python train.py --n_layer=18 --d_model=96 --n_head=4 --n_kv_head=4 --head_dim=32 --d_mlp=256 --vocab_size=4096 --activation="geglu" --norm="layernorm" --norm_place="peri" --norm_eps=1e-05 --positions="rope" --rope_base=10000.0 --rope_fraction=1.0 --qk_norm=false --attn_scale=0.177 --bias="none" --tie_embeddings=false --parallel_block=false --extras=["capped logits"] --init="uniform" --init_std_qkv=0.0661 --init_std_o=0.00955 --init_std_up=0.0661 --init_std_down=0.00675 --init_out_by_depth=true --optimizer="adam_variant" --lr=0.0019 --beta1=0.9 --weight_decay=0.051 --lr_head=0.00583 --grad_clip=1.0 --warmup_steps=358 --schedule="wsd" --decay_fraction=1.0 --decay_shape="sqrt" --final_lr_fraction=0.1 --batch_tokens=8192 --seq_len=256 --doc_mask=false --train_tokens=93270000 --steps=11386 --dataset="wikipedia_en"
Each number is 128 + 24 x the weight over its row's rms, rounded and kept within 0 to 255. Layers, rows and columns count from 0. The size above them is the row's rms in percent of the matrix's.

# layer 8 MLP down (transposed), 256x96, rms 0.0783, rows 64-109, columns 0-47
size [ 99  97 101  86  96 101 112 105  93 109 100 105 105  94  94 104  88  89 107 103  93  93 111 112  90 120  92 112 107  97 105  98 102 110 107  97 100  96 103 106  90 101 100  98  98  95]
[[174 145 124 154 107 145 102 165 134  92 138 128 145  86  93 153 124 131 126 107 139 154 136 113 110 140 153 144 115 126  87 122 100 105 142  99 143 149 113  98 110 177 112 134 141  91 146 130]
 [132 146  99 105 103 154  86 127 127  85 141 138 114 105 131 115 143  93 147 106 141 149 163 170 141 119 130 121 149 111 161 166 163 110 151 150 140 147 112 118  95 134  53 112 128 120 118 126]
 [145 177 130  89 155 119 135 159 113 105 160 119 147  99 130 110 121 133 137 119 132 139 122 124 139 125 144 159 134 140 109 152 125  89 164 131 140 128 155 104 166 153  86 107  79 124 152  44]
 [132 121  97  88 117 157 155 149 111  79 135 139 127 136 140  98 101 144 134 110 172 160 119 124 161 128 107 123 144  96 161 156 161 114 148 150 153  90 124 137 146 111 108  89 172 150 111 151]
 [131 140 155 118 123 138 127 135  65 188 104 145 152 137 138 125 188 112 129 109 110 123 125 104 184 124 135  53 112 144 106 132 127 158 127  90 128 108 114 127 131 108 132 158 109 135 141  86]
 [169 111  99 122 148 107 140 114 155 105 155 112 108 137 115 131 155 137 126 149 145  94 128 164 123 145 108 144 137 124 105 112 144  82 148 145 134 194 121 151 162 131 106 148  95 131  85 105]
 [181 165 137  90 144 109 118 133 124 144 139 163  92 122  98 117  93 111 129 133 117 113 130 106 136 121 105 129 150 119 161 130  84 104  74 154  84 136 138 155 150 136 116  94 129 188 133 165]
 [142 126  98 134 104 146 101 132 114 159 101 112  98 129 122  99 108 132 129 116  97 115  82 173 142 141 116 138 166 150 112 128 166 140 103 113 122 146 127  85 154 118 154 119 153 136 167 143]
 [124 133 124 111  93 125 122 136 126  92 139 116 123 149  60  78  97  90 101  80 163 141 170 130 161  74 135 133 110 125  95 182 100 165 156 155 101 127 119 115 141 162 117 158 111 138 158 126]
 [159 138 104 134 141 128 143 140 123 124 149 114 157  93  88 139 153 131  82 162 153 118 113 119  85 105 167  98 131 126 120 114 108 126 160  74 123 157 123 164 145 171  98  85  58 119 130 178]
 [ 99  91 122 141 118 145 125 141 137 186 107  97  81 169 122 146 101 135 162 124 136 107 143 145  93  73 129 125 128 142 114 152 135 151 109 166 152  82 109 100 148 144 137 190 150 138 111 127]
 [114 120 138 111 136 114 101 149 109 156  96 157 133 152 163 166 153 162 122 129 153  95  89 137 137 123 119 130 120 118 140 123  90 127 101  83 129 146 159  88 120 121  79 112 115 117 129  79]
 [137 156 105 134 126 133 142 127 172 128 160 123 112 143 137 111 135 131  94  78 107 104 131 152  89  88 150 142 146 150 134 111  93 115 115 122 146 101 136 135 199 124 119 179 115 101 109 115]
 [124 101  96 145 129 102 165 106 175 154 134 152 100  67 131 113 120 123  69 139 168 136 145 108 137 147 136 132 162 119 106  83 158 106 130 126 159 153 153 146 125 147  78 100 124 138 159 142]
 [115 129 107 146 158 112  87 147 192 114 159 132 160 120 115 157 153 142 100 143 134 144 150 162  92 131 119 153 159 137 122 167  44 104 146 124 102 125 125 165 128 149 114 129 127 113 128  73]
 [122 141 159 123 144 153 168 143 106 120 119 115 110 190 112 151  91 122 115 124 143 126 142 115 122 172 107 108 150 199 132 127 150 179 129  94 159 113 155 103 114 105 100 121  73 141 142 107]
 [137 132 124 134 129 123 113 153 137 120 203 115 142 128 123 176 148 106  93 113 123 113 126 117  76 157  96 118 139 131 151 106 103 135 121 112 104  99 154 103 148 101 145 163 132 151 135 132]
 [102 108 144 150 151 152 100 147 199 154  76 120  95 126 142 101 167 106  89 105 147 138 115 136 147 137 132 107 126 137 137 156 145 150 145  86 129 120 180  93 172 110 106 113 143 102 121 132]
 [ 60 151 142 104 167 125 133 137 113 116 133 107 134  80 146 134 105 123 186 152 146 144 154 184 125 113 108 136  83 141 125 147 164 124 135 143 141 121  83 139 124 168 125 107 145 121 125 112]
 [ 87 110 112  97 135 139 106  94 143 102 105 120 104 170 109 145 125 100 124 116 104 139 124 134 132 140 146 117 126 116  97 104 123 141 160 154 137 137 112 121 100 133 152 117 127 162 171 147]
 [137 127 154 107 140 141 107 126 137 121 121 132 134 122 157 142 153 126 130  69 155  83 131 133 144  83 141 137 163 133 116  94 129 149 152 135 154 111 144 150 127 116 197  86 117  90 109 122]
 [188 151 129  66 173  82 158 158 124 131 105  88 156 131 139 138 127 150 124 123 107 125  94 120 119 129 118 139 116 117 153 154 108 126 133 168 118 130 120 123 156 148 110 103 123 108  98 162]
 [128 123 112 131 169 150 156 100 166 146  94 107 131 149 143  73 132 155 130 164 127 138 154 146 140 119  69  81 137 124 120 157 138 126 107  95 162 159 105  88  88 121  98 102 123 118 129 134]
 [ 98 148  63 143 139 154 118 125  90 135 157 210  91 137 119 125 166 145 122 180 103 100 101 110 113 151 109 111 158 128 133 155 101 171 139  95 144 161 141 156 165 132  85 101 115 115 104 133]
 [120 131 119 146 118 132 114 110 125 103 130 142 115 154 160  96 104 118 116  90 126 154 135  94 189 137 164 113 125 111 137  93 150 122 153 148  99 139 126 127 146 152 127 142 148 141 143 109]
 [128  81 128 131 149 115 124 124 128 155 113 138 139 142 128 143 131 113 152 119 114  56  82 118 102 114 114 133 126 146 115 110 132 131 128 126 114 109 128 140 146 133 143 150 132 127 146 138]
 [142 143  92 132 137 118 200 140 121 165  93 105 126 126 114 107 100 100 158  92 114 123 145 107 126 143 132 112 101 129 108 170 137 138 112 122 158 140  89 133 165 123 129 166 133 164  90 100]
 [ 83 108 108 107 100 120 153 113 116 125 138 114  90 211 144 119 149 112 146 150 101 134 132 155 102 117 144 139 163 123 139 141 128 150 142 132  94 113 116 117 133 153 154 142 145 162 129 108]
 [143 125 106 178 139 120 112  76 138 120 117 130 136 144 141 100 113 160 113  82 183 137 164  88 148 168 135  83 120 104 113 135 117 176 123 149 167 104 123 132 104 130 104 141 119 140 134 113]
 [104  92 158 124 133 139 134 128 127 152 102 134 140 116 152 123 143 158  89  72 128 145 121 109 159 110 142 108  81 127 101 115 146  93 115 133 114 152 127 146 137 114 171 107 146 137 154 122]
 [153 127 116 120  84 152  95 142  97 129 139 173 136  96 133 121 104 131  84 138 131 100 117 125 147 153 130 116 130 109 129 179 110 105 141 107 108 121  83 115 138 124 159 144 134 113 149 134]
 [ 76 158 117 163 106 104 139 147 158 125  90 137  87 115 115  97  86 130 124 169 136 144 116 107 135 158 117 131 148 152 141 117 160 118 146 115 137 155  98 124 151 122 121  94  99 162 154 140]
 [130 109 119 199 129  90 128 138 144 137 103 152 117 134 168 103 134 122 118  87 147 130 141  78 131 125  84 105 122 145  99 109 164 161  97 141 146 123  98 125  85 124 121 125 138 147 103 144]
 [110 157 130 140 112 134  88 171 152 114 138 157 133 156 113  85 106 113 103 111 158 112  90 160 128 124 105 117 157 148 132 138 104 135 127  98 147 122 105 123 158 157 110 202 135 130 111 118]
 [113 120 131 114 125 126 121 118 113  81 107 128 151 124 127 113 130 121 138 105 171 218 161 121 157 122 156 132 115 135 137 111 122 108 159 148 127 126 119  97 110 130 113 117 126 142 123 155]
 [135 120 124 100 142 155 105 141 124 133 156 116 139 136 151  99 103  87 117 140 119 100 139 134  86 101 122 142 153 131 110 157 124 118 110 141  99 117 176 144 150 139 164 109 142 115 127 100]
 [115 158 130  79 126 125 140 125 111 111 115 105 145  81 130 129 122 127 137 112 168 160 165 137  45 146 108 107 123 105 118 133 150 122 176 120 120  85 126 119 105 110 171 102 139 129 136 148]
 [134  93 118 146 126 117  89 141 113 125 112 169 149 126 144 134 140 119  96 107 122 131 153  91 121 107 142 108 165 134 104 141 138 142 129 118 109 105 157 149 105 108  81 103 120  82 124 114]
 [145 171 139 137 120 133 106  88 108 137  98 115 111 137 150 124 135 119  96 109 119 150 170 126 163 115  87 132 160 128  85 115 127 121 113 130  55 170 182 154 156 105 106 130  97 104 125 118]
 [124  98 129 135 122 148 145  88 164  75 112 155  92 157 112 159 112 121 120 106 115 134 176 117 132 133 113 104 153 131 125 150 157 131 142 143 118 111 123 151 109 124  87 113 130 127 143 174]
 [122  90 148  96 105 132 110 121 129 122 106 150 145 104 120 136 122 123 122 122  68  92 130  80 134 109 128 143  81 122 133 137 101 174 122 110 117 138 167 158 125 185 108 131 161 133 101 176]
 [104 123 175 122 153  66 161 172 131 122 121 115 120 118 119 133 127 133 103 102 120 117 174 122 153 103 113 117  81 175 148 147 126 133  96  93 149 149 135 129 121 119 143 120 146 161 142 149]
 [144 117 134  98 159 114 144 112 160 101  81 132 135 140 139  86 129 123 142 106 155 149 111 149 139 119 117 117 101 156 116  94 136 127 116 121 113 130 182 126 178 103 141 125 162 141 137 137]
 [128 167 148 123 133 134 153 179 153 148 133  85 173 111 111 150 101 122  67 139 148 143 144 123 120 168 144 111 121 141 144 149 142  84 140 131 103 134 124 145 118 148 140  80 129 138 119 111]
 [159 116 125 132 167 113  93 131 152 137 113 133 101 135 165 113 175 169 117 128  80 105 172 158 117 101  87 143 143  93 143 113 126 121  93 108 150 145 109  91 143 110 141 157 121  91  99  99]
 [133 147 124 132  79 175 106 173 133 121 182 124 135 121 133 120  99 119  90 114 113 116 139  89 134 156 148 113 162 119  96 137 135 151 165 139 127 100 114 146 166  75 115 129  82 138 115 104]]
# layer 8 MLP gate, 256x96, rms 0.0977, rows 65-110, columns 0-47
size [ 95  99  92  96 100 108  96  96 103 100 107 112  95  95 107 100  98 104 108  96 103 111 106  91  99  98 111  99  99 110 102 111 109  84 100  97  95 100 108  94  98 104 104 103  95 101]
[[127 115 117  95 114 104 114 112 141 115 115 119 123 124  90  91 154 143 134 112 120 117  85 162 113 108 132 136 151 151 147 138 103  79 185 144 157 166 115 127 136 120  77 165 102  82 108 125]
 [124 137 136  93 135 135 105  91  74 139 139 119 124 141 101 136 125 174 121 148 133 108 102 155  98 147 158 151 146 125 116  96 113 114 131 149 115 128 159 115 188 120 132 143 107 110 162  99]
 [113 118 144 125 105  93 122 115 117 124 129 145 114 119 164 104 104 144 115  92 141 116 145 146 110 113  92 126 112 123 127 161 102 144 104  91 154 130 134 148 128 143 135 119 135 157  99 123]
 [196 125 109 148 160 125 130 127 138 140 139 134 105 139 108 143 127 134 107 175 148 129 102 126 123 146  95 150 130 118 153 102 113 118 137 161  87 134 132 117  84 132 160  98  96 145 164  96]
 [119  80 150  79 139 136 165 109 124 128 146 109 125 194 118 112 117 152 149 130 124 137 141 151 120  89 150 164 138 162 132 155 110 130 122 123 155 130 109 141 161 151 113  89  93 134 101 156]
 [150 116 126 133 132  99 135  96 121  90  86 171  90 148 170 136 138 102 138 120 148  90 173 180 110 147  92 107 163 159 155 157 152  86 106 119 115  94 146 117 128 149 143 111 134 117  96 120]
 [ 76 117 179 133 108 104 119 155 136 171 145 136 172 126 133 136 129 116  99 147 102 134 133 125 119 132 108 172 148 128 146 110 131 109 109 148 123 133 122 129 144 120 133 116 107 156 112 194]
 [152 138  93 127 142 110 100 152 127 120 147 142  97 187 134 152 138 111 125 111 133 157  79 142 118 134  97 155 140 150 169  90 157 136 107 116 103 132 120 108 115 141 135  99 104 154  84 146]
 [146  76 117 145 143  87 160 130 104 129 143 125 100 156 102 143  92 164 112 122  97 123 148 148 102 119 159 148 123 127 155 154 140 117 140 126 157 129 146 106 120 116 131 160  93  86 137 175]
 [141 173 148 103  79 150  94  96 162 154 109 142  90 133 128 116 174 135 126 141 102  94 121 160  94 134 145  94 125 132 159 135 141 146  96 147 122 133 149 165 176 115 110 165 126 139 121 109]
 [151 147 167 103 166 151 152  90  86 149  73 143 157  99 106 124 133 147  82 117 122 138  97 182 100 117 132 124 196 164 171 118 151 135 144 116 135 146 149 132 127 113 111 142 133 120 134  77]
 [114 109 107 112 154  99 124 115 138 144 117 143 116 167 109 129 109 106 122 148 123  68  98 130  98 130 127 103 161 100 101 159 111 131 114 187 131  82 130 121 179 170 102 131 130 143 128 131]
 [124 142 110 128 154 109 142 100  93 143 109 128 159 193 111 115 114 146 122 139 131 145 147 180 111 104 104  80 128 162 139 136 131 133  88  97  92  62 150 138 144 116 126 117 124  83  88 160]
 [115 118 125 147  99 121 159  97 173 156 145 145 108 124 131 119 124 164 150 142 121  79 106 186 121 116 141 166 117 120 128 135 117 122 111 142 141 136 132 164 133 140  97 111 149 149 167  93]
 [139 103 150 158 103 154 127 113 143 119  78 116 109 163 125 109 135 136 150 184  94  98  82 131 125 170 184  92 108 160 124 130 127 141 137 146 106 115 150 142 119 136 135 163 160 121 138 133]
 [101 118 152  88 158 144 117 159 119 128 119 191 136 106 140 100 105 143  93 132 114 114 152 166 130 163 137 138 126 125 136 132 123 103 148 146  82 133 156  89 135 118 117 103 147 131 124 109]
 [187 114 142 138 185 148 144 116 142 137  62 183 138 168 147 101 131 141 121 124 119 137 122 109 127 125 129 133 172 132 155  88 183 157 132 155 155 135 148  98 108 137 160 121 124 150 154 129]
 [ 94 170 140 137 159 130 140 136 135  96  89 180 125 123 149 119 135 148  91 123  99  77 100 134 113 179 159 110 160 126 121 146 126 127 125 108 116 126 154 143 167 122 125 115 102 133 160  69]
 [160 141 160 185  93 126 147 136 105 126 126 150 126 117 129 133 128 141 110 126 130 103 151 121 128 111 161 116 172 111 143  96 110 162 121 119  90 137 143 126 138 162 107 124  94 151 123 101]
 [111  86 129 128 110 151 129 172 127 131 126 134 121 142 128 122 126 132  87  93 102 140 139  99 142 132 148 154 114 133 139 110 157 145 113 126 175 147 112 156  99 166 171  94 137  99 103 151]
 [130  82 121 116 117 113 165 173 153 124  84 152 101 135 145 144 136 140 128 115 122  95 164 176 123 138 127 112 127 116 147 135 145 148 166 123 131  98 116 123 123  98 144 160  83  85  78 104]
 [113 110 165 128 122  80 142 123 117 138 126 169 135 122 115  92 111  92 126 129 116 109 127 117  93 103 155 147 170 156 120  80 135 116 100 158  98 119 125 120  90 147 108 160 131 131 129 116]
 [101 141 120 152 135  73 132 148 159 120 131 169 130 125 155  99 133 127  93 134 142 133 140 137 113 130 162 126 160  90 123 150 118 136 164 140 149 116 150  81 153 114 124 154 114 126 158 163]
 [ 86 142 151 121  61 155 130 119 135 102 143 147 116 152 143 110 133 146 140 122  97 152 134  92 135 145 138 118 141 153  81  91 125 173 117 130 152 141 129 137 134 154 127 102 122 175 103  76]
 [ 68 107 113 113 119 114 106 122 131 141 174 105 142 132  82  86  91 122 125 111 154  85 147 156 140 165 140 142 156 157 106 128 121 134 145 141  85 111 106 109 138 121 155  90 144 121  59 108]
 [133 143 127 161 115 107 137  96 120 166 121 115 122 179 123 122 121  91 122 135 137 109  84 154 165 125 144 132 129 157 151 139 148 121  87 156 136 120 114 104 151 159 111 111 120  83 122 145]
 [133 138 151 158 166 111 137 128 124 163 136 121  97 110 156 108 127 131 112 116  99 120 118 152 141 150 152 117 143  99 126 134 138 121 114 144 117 132 158 156 125 136 128 128 128 137  92  94]
 [117 141 119  91 119 152 170 131 125 145 140 138 111 107 132 116 124 147 127 143 114 132 129 162 116 124 179 145  91 162 143 102 159 115 172 150  93 107 141 154 167 138 173 119 105 142 158 147]
 [144 132 162 119  86 157  97 180 141 156 113 151 134 136 159 114 100 100 160 138 154 123 174 145 140 106 131 137 167 130 155 135  98 146  88  86 151 122 141 134 125 123 155 128 102 151 145 110]
 [103 127 141 121 152  90 131  95 154 149 152 132  97 136 120 139 102 103 145  87  97 140 124 181  73 139 155 149 147 141 154 154 136 148 114 138  97 143 169 121 106 177 120 151 113 130 177 130]
 [112 116 159 128 149  80 137 103 110 155 143 119 161 105 146 108 142 177 112  90 135 130 125 127 137  71 113 156 171 118 123 109 144 153 123 153  93 129 135 147 146 146  98 153 134 114 126 145]
 [173 155 159 150 172 132 109 187 112  96 111 136 146  82  94 114 124 120 145 158 133 121 105 119 120 106 156 114 149 141 130 104 137 120  68 159 110 102 133 102  98 109 129 152  92 146 134 115]
 [ 90  85 145 112  95 117 115 138 101 109 162 124 144 133 134 112 131 108 177 142 144 181 101 131 115 132 114 152 132 124 155  99 104 114 168 115 137 147 119 157 129 103 139 153  86 123 101 128]
 [ 91 123  94 120 122 100 147 118 134 105 142 157 166  77 140 110 146 139 136 120 158 134 113 162 144 118 162  84 101 146 151 121 103 143 177 104 140 111 109 120 134 150 119 151 139 141  75 171]
 [ 97 115  88 138 113 105 108 139 118 163 150 133 185 135 109 139 146 167 157 132 110 105 132 114 134 110 126 119 123 109 115 111  88 121 151 120 119 114 115 156 164 132 110 128  90 125 134 187]
 [ 74 142 151 107 113 133 131 110 123 141 125 125  90 128 104  74  98 160 127 150  72 112 144 156 101 108 150 122 132 164 163  96 116 128 162 143 123 130 103  92 134  99 133 120 124 125 134 151]
 [162  94 120 160 153 130 125 135 121 136 135 141 128 142 159 116 116 173 134 124 146 188 107 116 119 124 180  73 133 159 136 114 152 177 140 113  72  93 158 134 123  97 130 133 100 117 116 121]
 [ 79 116 123 167 123 113 145  98 145 141  98 157 102 142 147 110 162 152 132 129 125 116 170 185  95 169 180 134 130 134 105 146 127 125 144 128 134 105 111 112 121 151 105  95 131 151 113 110]
 [ 88 118 140 145  93 104 130  96 150 161 123 128 114  96 120  98 126 117 116 150 127 107 142 145  71  98 145 158 141 181 107 139 139  91 162 124 112 119 135 161 126 163 103  73 150 124 165 103]
 [192 131 136 160  98 130 119 129 107 153 145 138 117  99 121  84 130 116 132 177 121  96 139 118  90 119  98 158 151 108 133 123 124 130  62 143 131 166 148 112 135 161 144  97 120 169 149 104]
 [ 75 108 108 111  98 114 132 137 114 102 129 154 133 123  80 110 123 115 100 136 149 144 146  96 113  99 105  90 133 143 124 117 198 147 119 148 106 187 148 119 157 113 146 126 121 121 122 157]
 [110 109 135 152 108  92 130 127  84 155 168 137  99 117 124 110 142  92  96 126 119 180 116  85 143 103 140 139 148 130 168 134 133 142 142 101 113  70 142 153 138 126 105 135  95 119 131 111]
 [113 101 117 141 104 126 116 143 131 132  99 174 148 153 172 109 142 134 112 145  85 118 157 126 140  92 164 137 131 120  99 123 109 147  99 149 122 141 149 128 128 157 140 161 102 165 166 196]
 [150 123 135 118 117 137 128  85 149 169 130 122 128 129  90 139  91 133 165 143 111 181 148 163 146 154 163 116 126 162  88  97 132 159 103 168 109 168 125 125 115 142  93 142 115 110 149 128]
 [118 154 123 127 124 132 124 123  95 127 154 156 172 123  86 154 149 142  86 114  92 109 127 110 163 142 160 129 146 146 109 152 136 134 131 169 136 131 150 115 155 102 117 159 114 181 172 125]
 [ 98 157 139 133 137 102 105 114 109 134 153 147 150 100 122 125 114 121  91 177 109 178 115 172 133 112 146 166 149 139 101 131 110 105 137 134 104  99 138 122 158 145  94 132  62  83 150 104]]
# layer 8 MLP up, 256x96, rms 0.0951, rows 65-110, columns 0-47
size [ 93 105  87  94  95 118 100  94 106 103 106 107  98  93  99  90  94 112 107  94 101 111 108  92  93  94 113 105  96 108 103 108 107  85  92  96  96 105 104  91 104  96  99 101  96  97]
[[147 126 123 119 154 106 135 102 136 146 146 152 127 123 149 133 153 152 105  90 112 105  92  91 138 120 160 148 109 116 150 133 179 168 148 128 136 125 120 106 118 140 173 147 124 129 142 170]
 [128 148 143 152 120 154 129 118 151 126 148 140  92 129 140 144 131 172  66 144 145 119 118 129 142 146 104 127 139 123 173 135 109 117 103 154 131 138 124 150 125 110 132 101 137 113 124  73]
 [126 103 121 136 108 167 126 127 130 161 115 134 129 107 131 108 123  88 136 153 128 142 150 138 102 159 158 100  97 107 101  85 175 155  86 132 167 164 144 160  71 127 142 150  95 173 106 116]
 [123 120 100 157 132 137 123 126 146 127 111  94  81 118 103 159 141 127 121 115 142 137 135  88 111  92  98 124 147 171 123 131 129  89 139 101 132 125 118  90 166 108 158 107  92 100  86 131]
 [ 90  83 172  81 112 150 112 110 121 109 180 120 108 154 186 110 149  91 141 104 115 156 104 137 130 117 124 101 159 118 146 135 120 125  79 117 111 144 133 118 110 109 129 119 169 134 123 181]
 [131 124  93  98 160  85 103 113 111 127 125 154 150 117 161 105 129 143 154  91 139 120 118 112 165 145 162 135 149 125 166 157 158 137 143 122 115 111 153 107 145 131 115 112 116 142 155 104]
 [142  96 113 130 141 178 125 149 135 172 103 120 149 119 131 144 122 125 128  83 136 102  76 171 163 122 117  54 100 121 137  99 108 140 125 141 110  83 127 151 145 115  91 153 135 113 138  92]
 [138 101 154 123 125 166 106 116 111 116 118 105 119 109 122 161 129 149 129 159  99 153  73  96  97 150 118 131 121 171 153  92 126 111 107  64 143 129 139 126 128 151  91 119 116 165 170 125]
 [147 118 108 128 140 129  95 100 149 164 133 144 134  90  99 128 162 138 124 135 127 111 118 126 124 104 134 118 112 130 153 116  86 137 101 176 107 126 130 144 145 110 100  67 113 127 144 111]
 [148  56 139 120 178 122 162 101 104 135 107 115 149 162 152 139 145 120 108 125 153 155 135 132  97 126 123 142 140 151 142 152 146 179 109 109 134 142 107 131 120 137 144  83 124 120  73 148]
 [151 137 119 137 145  73 134  74 123 111 153 133 135 158 136 138 161 122 123 141 124 102 139 129 117 111 113 164 115 118 123 104 131 140 141 140 122 114 129 153  58 128 164 158 116 135 157 142]
 [116 130 136  82  97 145 164  86  95 156 136 114 101 180 190 129 145 103 147 137  90 154 145 157  79 135  89 115 171 126 139  96 128 158 126  97 147 129  97 166 146 173 112 106 137  85 130 122]
 [112 120 157 138 124 136 104 155 132 150 147 120 148 104 154 115 139 163 142 123 169 102 115  93 155 140 149 149 128 101 150 108 140 149 137  94 139 159  96 125  99 119 128  77  83 125 111  89]
 [128 126 175 123 108 128 164 126 108 151  72 143 112 154 130 112 119 127  99  83 165 178  84 178 169 110 139  54 119 151 106 128 152 120 129 137 118 143 153 138 114 141 105 156 147 133 119 134]
 [203 132 107 138  81  73 114 118  95 131 150 111 147 120 110 104 122 102 142 118 152 143 120 124  86 154 171 131 103 138 109 152 122 134 125 102 116 118 165 107 105 154  93 170 114 131 147 145]
 [159  72 153 116  84 107 108 141 130 113 119 125 158  98 119 109 100 103 118 125 136 177 139  91 144  92 120 120 141 140 123 126 133  95 150 143 122  91 120 133 150 120 113  96 161 111 100 135]
 [125 149  98  96 147 140 121 105 116 117 172  92 155 116 117 150 114 141 106 131 105  92 164 104 110  94 143 104 124 109 168 106 111 135 128 102  91 142  85 100  88 139 116 137 135  76 114 129]
 [115 142 190 139 123 140 110 103  96 155 154  93 103  94 114 118 171 146 133 130 130  97 145 128 153 169 159 126 109 116 134 113 126 160 104 116 112 123 100 131 124 102 145 150 148 130 101 150]
 [118 126 129 129 131 110 131 176 165 154 103 124 151 115  88 109 138 121 141  75 106 139  94 119 128 179 160 133 109 120 117 133  94 111 156 118 118 183 133 142 136  83 117 112 123 147 117 142]
 [149  80 127 118 117 125 130 133 122 144 126 126 137 159 135 112 123 105 108 126 118 120 135 143 135 125 118 127 102  77 147 130 156  82 167  93 111 156 149 151 112 164 120 180 113 111 156 148]
 [117  99 153 142  98 157 104 136 140 107  91 149 106 146  94  98 170 109 171  89 119  98 108 115 170 126 103 106 128 123 112 119 142 174 128 101 127 131 136 156 139 133 150 151 152 126 140 144]
 [111 102  97 101 131 117 109 122 132  97  97 110 160 126 168 130 146 160 177 136 122 107 129 129 170  95 116  95 113  96 107 170 129 154 125 158 136 125 118 118 113 152 101 121 131 105  99 137]
 [151  93  93 123 157 115 150 157 115 163  65 156  38 129 113 133 128 110 126 144 162 121  88 123 118 193 113 105 132 155 154 150 114 141 104 135 130  97 153 151 140 119 126 121  99 146 120 132]
 [142 161 116 107 172 100 160 126 112 111  78 149 119  81 125 131 121 151 115 123 108 107 119 155 114 148 105 114 114 116 135 124  98 114 100 121  98 116 136 134 139 153 167 124 136 104 192 128]
 [106 115 134 136 130 116  45 138 173 121 156  91 131 144  98  98 124 113 126 112 149 112 102 107 155 154 110 151 128 141 149 151  88 157 165 124 116 144 111 140 150 151 132 135 168 116 116 145]
 [113 127 143 155 107 149 115 131  95 143 151 142 120 146  59 135  97 115 143 144 108 130 143 142 117 126  90 146 149 106 137 157 135 112 108 186 110  92 148 115 115 119 148  79  89 155 137 147]
 [ 93 153 158 135 153 122 105 161 133  96  93 112 169 135 157 129 113 134 118 106 138  96 120 124 126 135 143 137 140 125 126 178 119 120 119 113 154 180 138 134 115 154 130 143  92  64 138  47]
 [156 128 141 161 118 133  92 101 169 155 147 139 133  79 210  96 115 147  98 135 135 163 117 109 155 112 151 132  98 118 109 160 104 171 143  92 109 133 145 103 149 135 139  93 124 147 112 130]
 [173 122 107 122 162 105 135  98 123 148 140 143 144  95 161 152 156 158 111 122  92 172 163 112 133 128 156  97 119  87 123 141 125 123  90 120 109 111 166 139 132 148 123 104  88  91 120  94]
 [163 136 157 180 106 146 158 138 128 151  72 130 158 108 128 124 154 146  91 103 113 145 123 120 100 108 142 121 145  86 133 126 137 180 117 123 149 141 112 133 121 147 137  98 144 112 177  89]
 [ 96  93  92 149 157 135 154 140 136 148 136 148 139 124 124 176 120  90 145 142  92 123 145  83 142 125 119 132 132  78 123 145  99 133 103 163 133  97 149 107 124 159 117  92 158 182 109  98]
 [157 127  87  74 162 142 114 109 192 153 125 128  91 127 129 101 125 145 133 124 108 104 141 159 145 148 106 125 130  99 125 167 144 134 131 123 111 160  95 112 147 130 159 109 133 115 152 114]
 [118 152 153  97 151 178 147 157 112 102 141 129 157 117  96 155 155  90 146 117 106 132 122 150  91 124 163 119 121 149 165 108 154 147 109 165  91 134 101 128 149 132 105 116 111 125 108 115]
 [124 153 149 110 157 137 146 141  90 128 130 101 114 135 131 130 152 128 147 148  95 120 141  92  99 155 163 131 156 137 160 163 121 154 107 119  93 108 132 161  88 113 155 160 127 168 143 101]
 [148 142 110 118 106 134 113  93 113  89 131 151 112 124 117 126 160 111 141 102 117 113 137  85 116 114 159 150 106 142 139 149 103 125 199 136 100 133 101 150 108 134  86 151 148 153 133 149]
 [ 94 129 153 147 116 109 132  54 112 129 114 131  99 127 100 156 114 114 138 106  84 138 114 115  94  97 138 157 163 138 104 157 128 157 168 137 108  98 116 164 159 114  78 115 163 100 136  92]
 [195 132 101 132 119 145 111  71 106 128 134 139  91 158 130 138 102 112 140 155 109 140 124 143 146 112 159 103 141 123 104 122 132 145  78 157 136 125  93 131 154 127 135 140  74 148 133 165]
 [119 169 160 150 109 108 141 157 123  89 160 123 121 173 107 175 121 100 122 123  83 148 139 116 105 131 140 108 131 108 145 112 128  45 150 145 108 136 138 123 138 160 135 122 128 130 166 152]
 [ 92 100 132 119 147 159 117 148  99  78 169 130 147  90 136 154 115 154 133 105 165 142 103 125 137 126 138 130 113 112 137 138 108 143 119 151 132 147  93 130 133  87 197 126 106 132 140 105]
 [ 98 102 120 133 118 176  95 115 106 117 120 136 180 136 136 123 114 139 123 111 145  74 143 147 102 127  92 147 156 132 153 121 118 112 104 154 137 155 151 132 143 124 137 142 122 108 131  37]
 [102 148 153 159 104 173 147  98 126 134 148 137 139 107  96 128 142 140 110 129 122 110 117 129 149 143 156 166 133 137 156 151 108  89 147 152 117 132 112 147 105  78 102  75 113 129 146 132]
 [151 133 105 144 141  94 136 160 120 180 158 137 150 128 101 150 129 144 134 125 116 118 126 131 186 162 112 148  74 118 131 127 144 125 121 126 160  80  94 114 104 158 119  91 120  86 108 149]
 [145 144 119  52  84 139  84 121 116  89 121 105 172 148  94 128 116 117 110 157  83 113 113 132 140 139 128 134 111 147 175  91 100 128 125 110 178 127 155 134 159 119 134 105 165  96 157 124]
 [123 136 160 149  97 117 114  97 116 177 124 114 131  91 107 128 120 136 119 168 116 120 118 124 104 110 146 138  88 150 120 112  92 101 113 134 145 135 122 133  92  94 180 116 118 131 120 180]
 [103  94 131 129 128 164  81 132 131 109 101 146 146 138 132 120 130 121 153 137 104 103 104 130 103 119 133 152 127 167 112 164 134 166 175 165 168 115 108 150 140 153 105 122 137 133 116 112]
 [132 133 152 151  82 107 126 133  99 104 116 125 165 135 123 170 147 173 126  92 131 122 111 134 117 154 126  78 114 160 142  96 157 126 106  75 117 143  95 117  82 143 101 172 141 176 142  70]]